Part of a small language model's weights.
Training: a variant of SOAP for these matrices, 319M tokens, 4868 steps.
Each number is 500 + 25 x the weight over its row's rms, rounded and kept within 0 to 999. Layers, rows and columns count from 0. Numbers have three digits each. The size before them is the row's rms in percent of the matrix's.

# layer 4 attention output (transposed), 256x256, rms 0.183, rows 93-127,220-255, columns 0-63
109:521496488490510514526513502533545472483552524525530506543494452551544522510490506513486479482492532488473479509515570518461485485476510481492494474468534514491516495544524515487532513477521496
103:535530474516484483479488495479500473466447481508553502541517505507442525479518527494464536483478517496514495492468503541465489516478540501513436518494504510517488469558510496508535479493502518
102:547449499488511537496487478542550484514488521506527523470509497495511493484531497480511509480485550460474524495511483474521470530505565506540534513524486495607484542496499501470500539497533505
102:458530495512504528452530503510509515497539543485500537523481484493487515458500480499504404502474533492490473521510461541557467504488519492523494491520507495513525496515504502524512473507514493
092:505517502509489512524480529510483490512496491489484493474485520483535496482512500509511516501531507524538568478470492487500508499472523474543507455470529509509509540534541519503479465529490464
107:493523541509475507476533479522489471503523467496536499550485464500483474492466515507444501490493507537534523500522518548490487509524519506497444548510446515540506515511493532487535523501523467
101:509503504513501503512507533494482471474514522508528499503504502441520512442490498475428461493534520475510500532507470509529502522474530458507503466471523487523470527473487521499522446512478505
103:491484509501540468475487469559509473520464528471504467502476512508468506503495493490504502507479481501520521496555462540452484486506547465480515505505530461490476512499509519534490566495501459
105:476491486507489498474495507525505501474520510480539515487540463456451520496537481541532511537515503481521498492455537463461517487514481514470472506508520511495511523515477500532458500530524499
099:518518494489550489474510471513478466461436526526493485519482499519522524500466498458521500528503503479466477491490470519521454506480442483500519480515515488524520498492471489503506532539536533
102:500509488543509498473507495499511521476495454466525466471498495490518516502500522507510580447572519507515492469470508489517491529489512515538495508515525539521512496497525508522479458506515496
095:511505531522456557516500483496494526498473520462534504511533510467448509518538500505484528513507512504475475504495508520543504490476468469526483489524455493500446525474504476496527497552487494
102:498507498471525480533487523472455459540484524516485533477521458508492442475534479516482508497506512509510460492488519552483501504505500480527465466504485541508505516421490514504515508508477516
109:541493484485536514489517473465499484507509504520478511483528487515480536496519521531509478493456497487523459511523503517509483481519452508504488477518511494527497510510495473522479521504543500
106:497490478538502492508484497494448504536448510496488469525479513456448505518492511529501551502445485501504551511464508544519454445487471468510544501493481478483505529469506521484476484516531478
096:520479476465469481486542500502492483477488470492486515482467524437450514514460540440509503533489542501516477525526504476490525474494501489529538503515547459495523513481514532505490493529475535
105:513452486492478521484488503520519490528507497488512531523481511533482501531488484477495476477482538496503504495489482523514460497504517492464506481465487481556522489516494527531503479520514503
106:507479467534505487505497509464541484493508493488509486478472525479508505460513503525474504499490510464531500522488508523537518491519493486493496530490526523496520508464512505533465483466500495
101:540515480493545450514519510488461491478484506432513527503531514511503521486501534500494521535450480564502489474509478476529451539536480503525522481533532479494506501561534556499532498498485524
099:472470512486514544481501504471506473539492510517466518528487495473514471486539490520519498461503459520474477458472499506514561514510502501519504472508521528489500480520483456455515511484515510
094:485493484513457528502493464530509545482466511485481436536510488470480529498531550545454514522546491501506507471495461503494482475501439433472511507476481536488514497525466508509518498461482486
091:468479480494499520496518470493518527500467570477491484568529453507554545515509497544519511516540492487496519499517484506497510480462474498519473501481510514465552463541513466526538494493481521
093:524491531480544487465538474495495517496528499508466462495515465491474513490508464481545447493524475492470433468519502526510487511498513474485489541552518528521484519475487462503512509505472545
099:486524515490511532470496507468509485509452503465482527492462493532530510539487511489519537510508485504553531511493517515530504504525513495555520526473528532522559531489494504462517538476538542
106:512510497514533531520535541532486502491512516480485477490562482514493524509519510526507477501474523532476519492456501500478514509533486508513490494501512507500448520501503508480504509497454449
105:498529511470518476457481486513476529486464492465491551480508499483478471503482511498432541489469507519508552476505455506506523470521531522476481502524522460496497550518517497498509510521526529
098:454513503518460496540511511470501519535444504508528538495475472504507536505477481471524513518437461510463518486453514487503483495546539477445502493499550425513560521518478498525474453472496474
098:526482479523502521483511503506488516504498534501461471489518503507487469519545571538513529495514477465486520424470500483507499529473493517507505499511495480481500443514530474550466479493507489
104:489501488465493510515465515506504504546515497493488530471519499513507506500491516526472497487489510471480526503522461472486489495509474497502525468490514490511498520497525529493509490466508554
104:461488481496499528465499547480519508476472487511503485528518511486501495473533467535444517524517472492519477467527477507470503485497534539453489490502513508498513493516504496519523477491533492
102:521446508517509504511548522483508475487522437510488483475540476514528484497514457490481486514488465520535498554506519524534465496524497501523488492540512475442469478436473460501479522491534508
099:513543526521496480480477511525493512511541507468506546523502521522502492442530518507509483530535512516498476541506513496510489462473480464542483500513533512483536488478484473522508550478452509
105:449491501471447534475456504501533537514502504502550512504483466498490481506445498498462501502509500503508440528452504520480463512487457482491521496534518528495479507507517497492504554492519522
096:512510522508493524504493527485475476504497498474493527477502485528561498477544484529496556491524526510487479487507482483534459479493502459488480494468485498505485486523525508523484517504470489
102:498510499502464491512527441452475542504524521453535480495502483497475501470474498556522527463481469527498482524497483516516514541467484489494437499456509524463475476444492502494468502434481508
096:508512514507479524505453499480507523533512522479496502486464485482502503498499516536553514539494541491491563522535519473458477491519491548477507494503525520528454443490532513465501466536480495
102:484508488559518518432482515488458520481482511457489520470509524488478482510509530500545509511475487528474505530471462454493535565534492521508479559538506499489500498449496498505475479528495485
100:471495497486512518536495486491496526529529514504458499480522498517496497479508416538537485496507492512502526521515501447509517474505524511524559475502552542504515560447461511505480492515525518
105:464499504464505444501494498499448485544516494505460457522530503493499498510491507519497507504544490524509497498495496469533530497492479501510516492466475503440463503500517530494469491493493475
096:507513488487500523497501533471510480475497497488506496539489474468530478523513445524457521503495484520455501477502546443487534488485469487481544481455483518453479537503518483522509497507497528
092:506437491452504510492491510467480464488449498495496507494539491506442508507534487501469492511535463449461512511511543526508464542509499479478512529522499484476489518468499506526516508461518520
096:507479461494523496508519489477527511495485512504490504468520485520531498473512518498514459539538478461460499536508493473499503526451492545562479490527531486493502494515495489519462481486462544
100:456545487488523485499512464499508507535517501486476543492494477524497489545553490496523508496461481533495468469488529474457485514515478472481474567521490499467549531485481484517503545468467531
090:521518482509482491497474521461485558524504455532513498480507517480501508449431485503488469494487523519487511489515503494529470474477451520479499538482470539467550499500502511465506492531504515
100:537491503479532483508485477481498508492504472513472506555482483525529457476523491504500507450491509527470525527498464506506484493508504470546515544466474497493489465484531487458501531536502502
101:467504440515480520519498538522467493535483518486492489447499466455507512481473500487492552524512469512511486500493491484509516457509530533456472518498568511524481483488515513511477495489435492
103:517490503499513512520519465512502455516535488521488516527506501509488491532482489493509497525480438489481462477508532519486499524518513486509525511500478469482499455523491495465487498490528506
104:494514499463480436483518548483549478485536485502480501503533544491525491497487493509520445451453544513527501517505474470485511486546584478490512536474538492454523491501516512509484513446514513
099:492480489499492480510524472472524547501516520495517510549502523520529533503515522510525507507453519496497540508500479459503521521537444523475553506463540478457534482561492448515511485469493498
101:474517504523483499532527541519442468463506496491527481534466480469531494487477503492505513463532480509490528452454491488528472494466521490458585471517447511467521478490510512493499479504498500
103:526536525451508504498503505513510459451536477516497517455546509536583508495552497488542478486513526537470500489535497473525573537518500509485498553509508526505512483494518495531504483488460485
100:473516530522506510482485518488506482489484539521547476521534471532497473520547460518479507485495507475491523490506501511506499500495505492486467490477464499490489473500480483561531498528532488
098:553540501490519518527530517461533538463456504500432474509504457549507521513506507479522502507482479524483489504529506487515492532493497513554498502559512503512486501467492489502494495492496503
096:520511474463470480478461490510470524481478518506485507493573503509498443512471497491525493479492538501483508466526490497502447526469502458554502473517512521486496517504494448504527529504530508
109:496511522455447492492483469503490511523531511544539500485513472493548480502510511519488498435486510455511494514507500545483557479523522511482525505504479532489509533480476480473509533490512469
098:540519475520518517489519471495519499488520491498532451479496478558506536473516504480503530534504536503495474526530488521467479483492503498531463471508515483461506505479518530521500492527523516
097:484454506513539509542517501474483476498549458516509535489535479491463463520480463478522508498484491495457488526485482472493512510504538530499473493489513495490449538472551499534471477521505525
106:490520480516465510492461526489484445494495473454513544483465515494476473471515513519546493469495472445476492474481529447497514534513502494540535468501499509500474481475493560530502503525487536
098:494500470513475532527464503544465505513503486474456529508499566506469524494497503447490519484495520561551536490486510491542461496506518485537547479463492490526487503463501529473473509489481484
107:522493507458517492515503481496467533522520527467505504486527474429464443444499477481434453516502509501487504498486481497487508551496484459443466492498507502492492465503537487520492546527494473
105:523461480505462494464482513453525504481475487483530515475465539501544491501505490511498520545507480470520476460534481479532510499508517472521450504509501535466499507518478498477532472477519492
103:460479467510504553511503488437499499530513549540501487476509497460491484500536497499556460489504505514469506487523493492525457523479463510523524471479500492503513476452473496525498482482482484
095:489514489530520477454544468543523473451558529524507488496507547481546486497543486545498499486487497508519495491546510503546480511494466525537527537538510534494465464518477490491498508516461493
099:515516505529535480518496488464499495501476512486506524510506511476493564473503429493445501478538462517522474517504479542534486496461488451515506513480511522496545498499492516409544493499434494
098:490501496514499498459464500466471535440511503465499505484500501485520524504471489507503526495545450527494492555516518519512492501499506507512509490521514484513513460521494488525485484533507473
104:536505516492472481522499491493479501491494515470500549520474491528499499490475541474518541529511482480510498531472519479536534528536474506526475504514511469489505515491502496486487497497478487
093:460507489454491513526514496509515507489509493500539546486486476436469492527469518537503467428533515518491503443514499497516495506518531517524489541461499522549494506539489502480498448495482490
096:492465489497541497519552524486539484509521508500482487509519463478466482504523534491495497519479485466511549483560502487550489492485523527504481478536501492474484485507503540465491469525495517
098:547517474531534499496564508505518443504513485493470494497496563547503497511519456488529484531503481491500512512530469508509481546477536508505520526473477490539499521476490519483452472534470465
099:497462433503495478503539497503514529529438524554484513525471525489462538514463493478508458523500494466504447506497534545508551476521495552489500512528501518479486508543439514488512481538498516
103:495487492490516481517467512454500474527469534574472462497515526485534511554502493463479494505528528510525519494500490450504521459529492533463527526518497456533536528512512494513524534531515476
# layer 4 attention value, 128x256, rms 0.176, rows 93-127, columns 0-63
105:498503459498504532522514488438538492532497492530533471486477490450505501502483487517468511513518503534501542509496499478530472493507525525531519503466493507514504488482493466487471484484487538
102:488529472471542477497511465534487453451496564535486520491527498496548473521482469500530445531472505508469528463488509480506508497487527507466512490490493498466498537489518476495575532495531478
099:483500477505441491456508554497472544471509488481517520496538467520508503465500489485516484475498469480454505525504521568454494485514475476457509491498481512446514476519485492532573522468542458
096:525472543465485493515493499562471520507476540494496444484533513504526442500515534509490513485505486487496498494496495498507513467510518504528476476465454457502488490525504504523528507489523497
098:517485517515495523504441489464471532495540460506475494470505530480541490503474499493549494479478482495440496521496498484445513497498450512513521493536506474491483466515488500502446520472497508
105:505504517453486447496491516485475484502478501475468504535508493528551477467502504557531500488486472496483482517503468456473488489494518485438505504498507522459520504477499472449505514471496455
101:520495546507536485516497517515516523502486511527491463534496518491460521536502470478512508480446524476497508489503445493462516485504507565491515486466509484537480505521486507468460491498514451
096:505513479500480525510512496516484507476491466486508485522505521498501530517507442470468486504506497471470485527492515459491479466514551499511503503535521500498573476471540529499512454529483547
100:517480460490496487514488467480471512515517467496507464448514477515509484456419519463499498506513493491452505485510502512520498511540500526515509489478521505495485484496516498476476514501499557
104:499536501487507484488508411466527450507524491491519523504502494453465513524561508505494488502506518492511525550521542419557527505503527489488469516501497495487509495494488480479514505493511451
094:522475495477486474520525520503501483546509552530458462478465521549534517487525442495537434522483502467506474533502508503495505516554522496562490457468541526494479523483494515503493542465496500
102:482501505453520475504528506542446523474502510531444514462503545511499502508547524508497540501471483523534466466482493551518479464476497499497523488497491518493528493486494500501483518540463495
102:484490515534518469480507487588528500552503518497494473513497536511482557512524472510495503509512514528493484489489481481531561504513524555487537512507500478517497510542507482513507497519508454
105:467480450514468496482441482484553498578502495526507540490494510502494529522519502471448522446506535498536489531538472494518496491527474495496460493493523524503470504506530489489537506480511506
107:497496538474524501532480512525504515480505499504484500505460470492493477480432520506477447510538476529509471485508501481484448509474531522486493500517518503465486462533511518541501538506482491
102:491497487553487542465482483538509543486487513528480524506528435541522516522510489467498511477504497509471498515494482556548463526470517544519524500539521512483504522525532468486501524500460491
100:474497474522534485477514533496498465485492474475546491509538501500468477501488537505511523523493521532486513512474471503523516477433507554522480489493521537468535488483507525473463517469508516
097:438481514507413535509479502465477504517495510466492490531457538482529471503490539459500512449538521494422509510551513533460479530488530516508467467472523497518510515488496519502494487485509572
099:471456508452518506500491539491532504484528489462460461493475463519456482506492513476481505517537557470476504565500524511473494502474534484507472491510501543490443510508508511477499503464520525
098:494524508511566509530491519519530506502487514471548515462527513502487500491479493511470498453516511453482522513505489520528497528488518519490510517499476504516528519479454518487519513500462527
095:497528553470486488474495513508470501528491465515536500479505512510539521537459474476510474497447537489452474461484558524493500492540523504523472494525488538496491496454481471495504507472549493
106:534500493540528498499482515482508473507513484497502532427518515517513503527467482490510495514485517511523485504469541491455492529509550509475475542507508483519510486532487488490476546483493506
095:485506528522488468495496490503562498486505496515528512473493489511506461503494553503498558509516522454524525525489473461461545500457510487496481513500473513531456526479459494524540488455489526
099:512491500563498502487479493467512522511479441502505483507502507492517515490497544512472495494487481517502491495470562545497510544525493494498507485489476516531446530491494495481527536483470463
099:532499443530494520492532463518485434492517495521483491501505513505477503526474480468484469486492522496474499495509527553508498478486503500497495498477453466492494480477510529470501476529543535
103:505488509547486498504497505537482515480488514503524496473479480500482527517510442491498494478500490533480474549501526473457537498479466495498488485489513512497491474506482495458468509488486448
100:520519505525495472459493484492437530498451503509469505495481498475497510497465512484502483472512516475498470489518459481472500508465465539486516470460462561483495512513498497519464481508519479
102:487477510536485513513525492530516507490486492514499522512509521493510486497523445478506482503477542496517504524509480532535545522554505516498463545485492506544479553483500503451523468498539496
099:498494524474531538487486455518495505470486484493508486547501498485526489492499466459531528486470546492464495509485484496515504519550531507519497543513524507480470480449506481549474565510454511
099:502496492536560511527482537467489502506511497529481506514525495506479493500517523483478505507521464480492487551471504507483508502519520491515488497548502475519485441468532532473507516461536466
098:519482490471510550501473469523477522510473516495497519486485503520480504471488494494510496568502489481502508494514476477498524498478506510473518511517467501464474491529476530526538531511518524
101:489527507515517518491499489536471500533505467502492489458491552537538499573509451494510496503494512521497521508498479513489514489536519539438513549494496463513482520528474505520491503513562461
101:464492466490534521515529487450495531504437536507513497502516485468485520511512519491507528477474493484494536475517547532563488506470508515486481513507517525475484541464422480485483460518503490
099:481494515471521464502502472470537500445534484531525467521493539469504438483525509515489513525472504508535535519502473497473467477494512478476481568515465520502509495521507502521455497481521504
100:518426555511520517477492476535503531475481468499483503499510492446474543512570519447501513499519500504500499514481501509436508507502450523534516512539515506561523521512524524509511508518457492
# layer 4 MLP gate, 704x256, rms 0.194, rows 0-35, columns 0-63
107:498471507480503479461498495483492561499495518458501527505480479500482495507487510490474511510526493486528530469492492455468534519490463494490542473524484466560504493468454487501499510529535491
099:493494469523487542481501466506502469471488516517552525486493486512502518492524491461522487473530487509499466505531516512483520457469474493461503493462480505489486465486479500536486489486492526
105:488509504490529514532525496495485499501482504542488493485501419529485518515526468497526558492499493544507503517474496478547505488466498530471521516494518477497512539490477488461509494517526531
095:466487441525507535497477506505455449504501492554481496526475497506503511503556486518474458515479522506551535483466513462527504482521484533525486525489491515502499481515510440538478493484481546
100:493505486468480451489451477508485493512485473488495502516487473501521528469520526519474479559495481464488521491464481490493536505475488511484466488504547469486521508525498505418476502520564480
102:434529533515529499509492512477540568515522466464496536493516509524519506501538496498494492493460483482516472505498497473494497505498507541506499515496541504479502497458546523506511509519512489
101:547498503492475520503462524504483503481460476500508496484541489499453520464507538523494479478497493485461509483474502455546478538509493512499506497512509526483501529531511454520495499463461528
103:482481553512490499542486475505464485546513526470489460491537483454480511447518496478473467531500524483462476485492496496483497528523508479530481490501488547473524480533479487464488484506486503
099:504496479485497482532457505456474470459480561502516537483490514505567448492498508500516433485471559458514510502510499479465528449472509502487492479458495527492564524484509485467574486476515471
102:512536498518473496474537484500532477458539498511517481505491454484498501484465470507518481505493504558533519483532463467508486499540509454550505492466512482487485499489544504442491519483510507
108:470504519519577465487492517515486468524499480522438496536512506542479482504501484468498535474481469522483538533463496497505464442490481478521524547552504490496517482486516476496511506479504517
095:503457527497472473525470477515481504537503519511472496519500475491487512543488507479488505501514479510466512495435515498490434490518473496507521502498505502486544502504469521489530507521477533
098:513489514513497488531489496544487459483488505510519549504492518492487478527490591506525589548526456463488516474510504482499491508467492513515492538482522514534472527495452499491520484519474530
095:514526488493538536499529504496492451498536465501509510442524504473484530479489525526514478542496479477496452476497470481497513514513512515518470520460505498488531486478521428535552552535447510
094:524522501495490506547498479510528490530503513477483467489524513495493479498468450486497500496458513547472512563526508490503504441484509462461495442456521509517474513485526470460490461523474489
093:550461550484541524476520515506491509505462538477528520541505480546480480503537529481466501549490509474503546512482551513506524515489510476518464478477508530523490506491503491495495526485506523
089:463467491517489521501550547496474502504515471493499458506521468497488516494502533480503527488511479519497514514487475497519514560552462472456544503517512532540502535509517468533481518503522482
103:478504480473486496491486500501489543464479522511433506496508500484515471525510487529514511507478453506522542522527489513458508513483465496501470511497511511519515504465487502488518487487497487
102:525490461513531489538484525472534504482499431512512489510543508484513513437514517513504532502519500503504469507492508427495531513495497574506532499477512493499504519491507526518490467497440515
103:486477539551510457519493453467513528529463472512498486455484501503504537494489506482492541560498505493482545510486532563518470516515529519511518494422501492483501510492495515516489527473481456
099:467483542498509499491503489482498532510511465512516518531478525493491518484499514485486529529505526506512538486473451507484484491467509517468514527527503490513510500491469497505473561494518493
104:539559501509497510483493462491489518557504455528498492521462450458525490499565514527508480512506505501501515483498545498483505561514513513464499440483485517493457502511519501509503523442504465
092:477504496478527518480513478465545509533503476516514489512535485448480494493516500480508525520459513549526523481570503488505510485474468485489489492491496507468463515457514473513512527505513521
104:521522500535521504511522534524493491505494509500493476527512487514518470453500502517542513524496505505500473474469495538513448491490485484513538475446523530510490503469466497455484488529501465
100:471527489515489535468537512522490525523498496481476453487502522459502484516535477490487486489529529479456501518494476496466493494470526485517545529515441486498435505489537432505484483501486511
097:485485432495478459495475452489501491490446481497522515487496510466556517519548498503570521488525458495510523486510515464512510520482509498506479486493551513524510525497479514492485507484462486
094:483508509498503531467557503506532490489546496486510489508502519539462480528518461457472509466502530519495502485557517512483487473503502533498523479505453473533513489466501482504489516520500550
097:490479478517454503524511491470530507467480524535469512478513536462504482489484504473472463490491511486543519522515487528484474504521513498514475556521491428489489501498482538492495511456500485
098:526506489535503508513463517511500480491487502493553489477476561479477533475517534506494501466526470509488526535513513533465501482513516484523521525527496448454534509514454556508469513462464506
101:483471520517478494504512502502510514509495526540486472493497468469492502486513484542540486462504537519500476468507512467495496502454452506515529479453495513517480531491496485484494516509514494
106:492508496492457499506496559453540449480495486463518523470489480522493482470466495493534460521503485491531499508539477498471542491456478449534459513461539489470476461510495541477507484495486513
096:546492504498543514480482513425532514537522509456522461494534508474482524481491555476533482503530482492510462519510516492458523493492476473506458472470496469489520534513504505495474524527508477
100:508512519508524502498485516475503492470482513469529480550487513503499511499460516500523509493496536482527453517514518539505488542487494451531545491485508469539461473475478469506500536499492455
103:507525483549499509502529527528512499489509470517476471508560511511493491532520551519490474528479447474461505502474489478468550497496496479523482476462503474494445517482521525506506537487470482
097:514516545496451514514515478500447493516525462499462458486520495488495499483527490500470513488519482497454497472505525482511505495521508509459488504509471457478513512439483477516514513498494478
099:464472541526528509501475493516518495489489484514462514476509469489492451475536498501506462496467517510492501518499493475454468478506505507516515562489490533522480500513479468477493509524531514
# layer 4 MLP up, 704x256, rms 0.198, rows 0-35, columns 0-63
102:510490505502537544485503485477465521527501493526486455542502494483505506484541459505448461505521494519507472510468507486510473491482479468473498504501521481473522516482528473509513463476502498
104:497510408502477502463487486522503511508497517521530488489475487503470483475522456451465474499527508511458498513562526505458525474470503500520489505515467507507488510512542533520493510494560556
098:501480507490479502498503469522513462529548486491472485498474515557511466459490496503488458497529492475539483519474519465485551522490495568481486508466498454481468464486509531436472520520479486
095:503504536478514486506496515495498482531507488470518506495498530502490482494520493494519477494559462477508498502493487551455491523474478502549479525479469519533489495481539458504506518474465501
101:482494506456485452483474505477501483499472548511540472492468485506498488502462502494525522500459515506516459474493492526500489449529496478496499542512546493488469499478516476503536484479477530
100:517512463516526511484489512507524514496502481497520530510472514514512499499516510489466491496526470481532495541464484506464499505513539510504548511526527442488532479484500491529501538497486521
106:506508502477560515486537479510516517444513509517513552475460530522503437523499496503508494528484496536551468495515512576494501493500524498503525480536466535501498470464476492467536477495526463
101:453481534529539513501530491485507472469530476515525480479521491504499472498517476532405527512493521505534506501532504468474458507493522478521475490483466489485502491489521490487510458552500516
100:464496493521487490470489521454506580512477551484471456515518482492488523506504507495484522512521480487466486519500492480479522501484512454507525480503511525482525457514501473484500529493478500
100:512524518459571557513475466482486497458493518506479491469543498540486478511498454476471518479480474518461472571495506490533505508486496490519490492489528537527516528505517485488525500537493558
102:490521498533496480503475476500465515531463517515504451515507570509504497427502478537505530476500498571488508476494511499516466472501494488472516514522481529477536484478503488556477516481484467
100:528481509496477464524475477494459465477511515564512478500473484517469541509497527516532483510519534476469493496460494498530455498513447486503513513523518460486461493473491485485471476526518525
103:518476454491440515504551502497514446501479487498547491467504512530511487450460496536518515496471489504484477542502515480455473487511489491522508489462489516504527482519494509504509538505518496
103:559495478481489528534524495521529504468503452501499553466456484529531509528522479528481519581484500456493491445521498499506517472539526488532499512492515514495535505503460485533513466531510542
093:484454494476502497501514551514490535502499455476468476491493479536519492530497468463491554529493488545504506495516504473480517469469504488480542473502541495531496487533498497479583526525483506
100:484514506551510494494488490548496515471506479456479542471541492484549501480436481503506498491494478498506505496510452482520514456505495508512533481494483441491504483455480536504475520496524483
090:500529511523509496524458465503520514497457549497497485472534552514483491495523469492525532521487474539486515486499517534487488472509504467523485546474516489483473496539477475442500466510449523
108:487479566518487510541531508485497502503490502543487504501531505524516530555495467493486504504511473530481509518496479457546471508529495527494441487500537502477520490473488459473525477507504527
099:479535520515488469466491484501455562518497481463511467479531513540493496523515463522545537470497482520500503501500484511494487454511502522497515509477487490514509491493521469503465520542541467
106:495533522456485523536525486539478532530484555517498527518483512469538511519503515483528527479533558561474474505510499500490522473516478462499523482537505512521515496476504508533526498483539530
096:541470448488531544505464510472469483505491509498514487529499528492492519507519442519496483502549469517468484532532533500508494520501477494514483455539529473487473491558514492467554490549492496
107:495492488471461487497531486511485477469464538514503473503474462553517476545469516510536504522497515496509487503480495511474492472486537537466496476497475493469489497487503472517488478459522488
092:529502503519501462479460491497510458473490500468464512519455511555510541509476502517496514471528503460512505486434525500509512539534543512502507513514461459491467512521492522484492517477530453
106:504531519511486533461534503494514522478532514471493489457487488532464482450510485469526488493510506482515465479461490463527500484495499516520506502496475508469514497510514468492510486448526473
098:466438500545498488480501506531507509516507510489490477462498507499505484504483485487535468482518524462515507522491423499470547487501509508526540564505518488470486526500513473521512487520499514
102:503465515498473486498482514425475520545520491516550498518502508516503487484471516488562515528522525487521536497494517512488546478512514505504528496517523486502517540570499494507496474476491551
098:477538505505530516515535504524515514490495477530516456468509494483512496533490505441493535452500505538532486497509524484525469446534534490489493518540488489534467503492498527503497494505553518
099:478510543524529494517544514498491529518509528522474507498518505532523491522512508487500519532499504429508503504478505476483492517527506491501537459514489468497519437479492517487529473507482521
094:519509527519525530520492533522491463502493513490497513505505516419500514523503555506517533501480490488487489513519521540485462500547499488472520518526513479511496480491491535513473498474461519
101:498494449516511546486508478510496513467536555492449506489497487499486512499500513476514495545468485494558498508494484502529478475514539478540507557515518506526535538476522506516472530536504532
109:530515465509480484480510514471528468469539500523522466543507499509497471501520540525491464531541495493532470474489482474488481531476495473480462531511518453495514489473526501511548510480524511
097:503486498499515530475521523469544514453503493482524501496473499542480496509512568479514474499506487472520475483477502477488514531474481475492455483513500493510518489474479482515466544547526500
096:482469474525511476465522531473513512499486535458491475518524528539497495498483489493498530532520522502508490497475498482489486534499548513514528502505518575499518514501492502525496531417489550
093:474490506460521505471486479459468534503503536493506494468435492458495511493513496458498554455475550506493491478521517500505473548469504495445537494577481500501509494516509500525560491491523491
098:512484445492503515493537542528511531511463496496498530521512456541506473482525475463517528498507529510481485482463482478487503504546495474473539561507524498514492460496483508463508472475509486
099:521494466487497484522500488508511491513467532466451468514498483506535457474472510540484557490491492484490494502488476534486499556516492528465485444506501527434474501517520531509478520497478483
# layer 4 MLP down (transposed), 704x256, rms 0.184, rows 0-35, columns 0-63
105:511509469494498479477527439493526497456524536499501505487566509454461529507522531488494512526548509515489549513542492488491484427477459492467503454458506496537545504524540515444498531496517510
105:527533471486489504487485501523486534510491508514493500492500494540487495509495465537522501472459477503522495465494477459491438512442519511533541487490482448515512486484507525504523491488524524
094:537467554516482511514495491483520538481510546535486493497472480487499537500489488468567519478460465498543504522487470552495498503515510471490498515481502527561475497498458467515488454495528485
094:505494563496453522513525536528512539495479490479530506459505506530527461521453515504518440477543484469461484526483513474454534455488496450487500515542494489512477475489508510455545489474523450
098:480520487494487487494498504494445494507499532526543489478478474495532485481549490514515574525536474509521514500506487473531509619464495504477537515500475488516498515460494514511422491472523511
099:500518506493502498442505471517490521482520502521491474505496504504482524481525504469510480513482473495482516514505528526482524491473518462518530524505527496484495510500506529514483515539494467
099:474501535460515553537534488474481481482520511510491490491513501499532489467552557521524517502497487494560492490511492547510528589466550457511523492535497507473503517516518481482514502515529495
104:486494510494521439558516516494517485458519515516506496433502511506481536509483514526467527514502523528523503516533548461500501486518520466505507491502529471512521468482454499481549489523475518
102:511511518542499500541492553483516515484472505488502520499500482525476528491485517445462582487508468485525493478464542499474499633501485510485518557481488471475518478514515456490483493504460466
103:466509528505499483500538463515488524506536483498515486487514481494497454496496519518476501485470502509507482488512421440496490476479532502528492486488514493485529495454500504523505493481483505
105:496489488459475491522504496486501498504486502475468487511544513484489500516469457535475516454488506488502510550532522475458481416508539490508443491540491491504516485503476501545494476508492525
103:519496528510489527508503473502480454524486476502477478527475474491483495483502572535511488474476524512472506527456503495503502428498517522501499531496497545495489471510487476515485525493507493
104:495504453491510513518476481496501545494503490494483514521476494476561486520519483504482531493479506514509558541467506490504517530497519534433493518519511498515475469491518482480528492526477484
101:453485520499468440473516490445509483508454466476468487550521523496528506464572527509507533508483499461478497504523497502520510490501524488531507461483517499519518470469452485524459512516547480
097:462487491499483509498511572498475518484482469491500533457507511545505504476533452498485529501496507492559488458502484526516506617499491491503513477526512495503494508540521487518515482537515516
099:506528496526504512501516487516504469511482502525500480507547491477496443493536539512487504482514537488493489535522478500529501478473507493480517432486506472483470500436473485500531524452513500
095:494492563510479512570474499509491504506509514515530465485532516495478487546515485470458543513505494536468489486464536538533512432524479515558462503528508531502480516508511453487464467472475524
104:483490471498496501479507498479525518493456538503489523493495511489517501488508522489508497507516510505524483506474452485514490543499469519521476486510533474485495424485482515523498462534471551
100:445453563500521451487515481473542503526501508519446496555513485498450520521529486500467502499486508512493508512474489552538535448553468508501509471537477461520485485499513519502518503537538541
102:440506509479484522508469518526470508553494506518474478530449473484517499495497519469485493485477513496523513532453528495465481479517466510477556497544494520448503460446489532545471507468540513
096:458479538481471492489504551523509523484504497533507517478477486513512508511461516489449489505507515485533502495479507518501485504498532490478516529514494480499510525433514491503473517508487483
102:513487522472470493503478471467518468497493524538480487493528511475486535484508538531496466479470497506499455479478526513475540600502509500513486503471508531486494476494507492504448477466538496
089:529496531530491524515470476534510479511515470444517530479487461504512475532477517484524510488486486508450493547444496550488504492517505497481467521496514470534494549543500504472448465476510477
104:495488492499507499486477470486491507488498488510460543477540527553492539481491479482507469492445496538531470452500500462499494550536479499548499483489464482523485485543513482501533469504471512
100:494498469480475473530466471524511483497515451508528526515504475498568498470487476517471533532486479444504448517486541497534483599511566489510480508508503497489525509498487512465511505459566511
105:495499450490486488499511513505455525467507502507494493471525512461489533504492440478506535492465441469516533505500465485487516500532527544493504530447500469451483498522441490547517487469492519
092:521560506503488452489491462513496476494535533524500519484505502481514514471492493480456486481478522493499518506555528501526472392505455533481506484515484456488505524500484476507485511502469529
102:506513509520481468518483507465481545491473480523494541520501474508504504505498491485502485465463466526463482480519462487457492443534451482531462537507497471480504534491499473514546530499505520
090:500503495468539494496510513525458460487488473513475517483506505496509527526498576490501503481513474514492488514525491485496467470505502513527483501481508453514524485514504512535502458490507538
103:544506519513494519521503539503548522481510505492470462529520514506491492497516531515503506482459516467507496501492491480489472578520484524504521464493523485484503482523497513514510489486513491
109:501546528522519516492504479458535506489500464520495467520480489490481500529486537509473504492515496492492488479547494498535462495469506514493474547464504534512533482438517494422535532500494466
098:507494474471524495482534483477521474452498501498523498541512483513506532481511495472532491549424514493498531505462496471496489512468540503524521506507518476543523483498489482499445529490547483
099:485540443511511519505547508477483445467563558495507534515486524500441513466497499543479483484492443503490479534511439499488481482482481495463503471494530544522497497509502482499508487516473524
094:456481511506500534475533489515498491494529501525518467476504512488505498488494501524498521447470508496515535495481498549500541552501516506463465469473487476534495516470491454497485479441504505
099:499498539508511535496530509528528546470510506525522475531459478481498485518521528486493488497513494496524483554531520520514496471463476495486502479522534497478506488532530496476489544580522523
099:541519555510474534489492505489506473486476467511502445489510478517515467518508517479487527526525526523481489540481520442488513509502477545464456499504473482485478491483552487502501508495451488